{
  "num_hidden_layers": 25,
  "hidden_size": 320,
  "num_attention_heads": 4,
  "num_key_value_heads": 4,
  "head_dim": 64,
  "intermediate_size": 1280,
  "vocab_size": 8192,
  "hidden_act": "tanh_gelu",
  "norm": "layernorm",
  "norm_place": "pre",
  "norm_eps": 1e-06,
  "positions": "learned",
  "qk_norm": false,
  "attn_scale": 0.125,
  "bias": "none",
  "tie_word_embeddings": false,
  "parallel_block": false,
  "init": "normal",
  "init_std_qkv": 0.0245,
  "init_std_o": 0.00346,
  "init_std_up": 0.0245,
  "init_std_down": 0.00346,
  "optimizer": "cautious_adamw",
  "learning_rate": 0.00101,
  "beta1": 0.95,
  "beta2": 0.98,
  "weight_decay": 0.23,
  "lr_head": 0.00619,
  "max_grad_norm": 1.0,
  "warmup_steps": 412,
  "schedule": "wsd",
  "decay_fraction": 0.427,
  "decay_shape": "linear",
  "final_lr_fraction": 0.02,
  "batch_tokens": 65536,
  "max_seq_len": 384,
  "doc_mask": true,
  "train_tokens": 366300000,
  "max_steps": 5590,
  "dataset": "wikipedia_en"
}
Each number is 500 + 25 x the weight over the matrix's rms, rounded and kept within 0 to 999. Layers, rows and columns count from 0. Numbers have three digits each.

# layer 2 MLP down (transposed), 1280x320, rms 0.0398, rows 17-50, columns 40-79
479502506475544469484520488487543546535496450517505459510488539533476517480514473502493525495515528451498502507479500468
482507496502476475496550484529522522471516493499538543532487512514485484515482496484490514492509504483505471498514543527
549490483504534484525511515456458520564483471477494517520527515559530486495483516530464519428518539471500502515553498541
499500503492515500471494496469523504499483521503511464486502496499498489495512511515478510496485488504508506522478516517
518501481480487512497515511502509436475474507513469514502482503482496498486518518510502500521518509522489505437460524532
466515485472500514504443475500511512501536470481474521501483466519509522497489495474471461474513544491480533490473498497
481508485471503510484514497497543507477506500539525528498502525476495470533554466472550491531486530522491480523463494507
526502565497506488456454505532502466520487468520487510469531474447495497484504509561515496496495497459499511477508467446
512470459517504504487469500538510480535538547510491476481528485491479488480509507537526507508455525522553521544533494483
494535487513505517532576530545484489528487482484543487511521481505518543457501517519517521503490487485495505521486506484
504502515489501498494514505505511508511485520500508476483494488526500489524515486486513510507495487486468498504489519494
461488523516513502498479519460459495534477526469501418512542480471517536470541490530461506513497519534494497476516504534
466451474510471475521517499476485501497493463511540572528568502542489503469479505499511502551516539496474534479504542542
535552488473491460520479510485477500532530462504477532503488524460492479524520519558547554521480496446492497445486470475
506496523551537497488458508433503503495506534485472580528442515481447472510481510494467478519490467472503488484528509512
513532505478487487485489465500506497474493475499485489501487502454502502453488486486535496493486528515528517506492489530
494527483509488507483493516500491490517510477515484478490502514536485513483482449492459504507431515485503479496455454526
497497488540505482510494504529484510508497502477483516501502504497498487506523459498478518542487505502509550533499490542
513483464504513480511457481503498497539447549495460483519510524512507495543564456522527525472507477524508482516508499535
525486516505479475501483512545516459494508481501502480506534497522523470485513550538489479489484500504498518505508516493
493499480480487511455497530506508517506526515491480580517475531482518501532549506512477486446558436481508518513467507501
512533536518499512497523520548495502515508526465468545457509498452510557509529516556452511482523515495475522480508502492
485460489524441523500515484472489536469497544500486504525501524497490538477497502539494529557493510496462508533516476472
487501484476542476478439459512529500493487474545522516519502526491516488450488509500474525506506502515518526520484573496
560490552507537459478504511476527477444484489460514513515488503516480503515514516483533474494462471504469479506503526516
538488509525525475505498459492490498497502538514515511473509507516525466490539527443477461474478554475515515494484515493
548464521513531468450476500508479467476509574490475516536485495504515505471477527477538472495456509508543495518496507487
457510500508494502458519478536508504500478481488499476563498506500491566478531484487532479512503458499509490551513497487
519520490488464482507513477500527530475494505482493504505476504509479489509484459506512539531480497483499560463496512483
510476515521477503505482510492523490466492490533514501546484500515511508513480516466482500526495520520491529514525525542
499537535475488502502496488474440495483536496505460496473496491543496556497474455485523521465510498472495521471499531528
515494507502532544472513488497528494502503496493470499522500529520487505485501497477516507480509483506532483485526480446
519536527508486476463512526485466469509538505489499481546548498508492513486496525523503518477489467517505476460547467470
524498501491488493496454478514522520536501477513534479554455557520477438488521516497488546479488519451509516485440494508
# layer 2 MLP up, 1280x320, rms 0.0426, rows 18-51, columns 40-79
525494499491514522511466525463490482524481513518448439476506495502518514499532496517518483491499506512509519504488459498
475514523509460513471477482547534491437504522531521471481487462453454532508523495459546478540496462531500495482466492458
493489482526484510542515499537452498491514464501484535537500500519491517518478500472536477501527505505475487471525487482
492494521515519508500484490502488555512514497490534465498527499504487491500482476502490504474486498487498491544527483473
529503518517507493487546511511492509500453541514528480515527528484476464517532513542550532509504469505505480503515491498
499488508519509493529479496491451499525468506452483486501509489530501531477436525527475514476496457485496517499537506485
474484452504502508531516493480491525473498533464520498522462533543509501518504482451495503498516517542498480526503525530
474510535480479488524527485488509528478472464492507517521480493512527508521495504464483497473555461482460488467480500507
493501518489498486471425474468518484468506508513469512495481518486472469531501491482507473501526507530497485484521489499
487519489518464493508483489493473492500521460480510531511513515505532493497502517493495493460509493494489516498492478485
522510469491481498511518478537537513459513458543508560493459522522490469535475520470540509477517465477498517512475502456
513545515484530531465475492508504489507504540479465442481439512466535502524524490504494499457511474507522469508489465465
465442506550507537476507475524508488459481555503498465495505466534521518499489483443473465469534507562527509574516508521
495503487449473510523506489556494487520484457526529435472548487527556533489515509501548514498513550523504519510477492482
503470502506525512513481527495497517524517519503511511502520508526501497539514508511489498490513474483463486490514502467
501478526515498485526513477508517499482492528486513509527495501471522489528506560501549494485559477510494514507532523468
492506520464501509498507485482506489489495501510543483493494499513508503494483545503516489454517490507489457472501507452
473527521497480511507551508482510515462540444514529521492482482494482506473434552473466485518496515466491510490494501474
482524513486515546513509474473495564514480543521515531505463494491472537547482452469513533510516478490496508487469458492
530507515502496487561496467492484484499481496501529428481529470523475509488468496504529511540455551518482496490510496510
492469490489497473516460487455493499485488473535535455535487512543462440504468477442544501521484465500525477507468487499
533519513472562480514494506520509455520503468507514497473498470481513466526501481484497469441520504504535485482499516533
514502513530473539515541521490462478513490554452485488482492492501493509553519497498525465505512488492487478498509452492
445515462488460525515496495524473522552495498552482486484514482483512492507484495513480535505522522495510510503500490484
456522476481488529489496519514504496515487468495468486515514487488461537519471494542518517521531462527485480511511487498
445520478462496541550536496492517541524511438505527488475529504498475500522529478518461516496521498501465515490513474507
540491497485509504539492528467491492507536501521513527467505507481508446519471516514461509496494537507493503451511500521
490499511530521498492487525496488458529496499526495506497505504500549520515522538496481477467516505527499447553501496515
492518484493531516495511477516482503534501505455501509455517502488480489500534476538503495451518476483524471483484472467
515481470531519497497494504531556518525466506498544496520514516449510432517536545521469496526492503526489490512501468468
511535494491463456546499507487485507511502501519533501471498470489535510509505485528479483518465516477441502528468528559
501472458482503513537491460506532530504472508507479513460447506502517482516522480491493486512500510467496521517466519526
481495495495502495519561521493484486474506511485465519455556453485527559525475492506534453517518482551492483522574512477
463488515529497486509471514518546486493496467506507489521502488462513503497468484443498467521500452506511488485497453520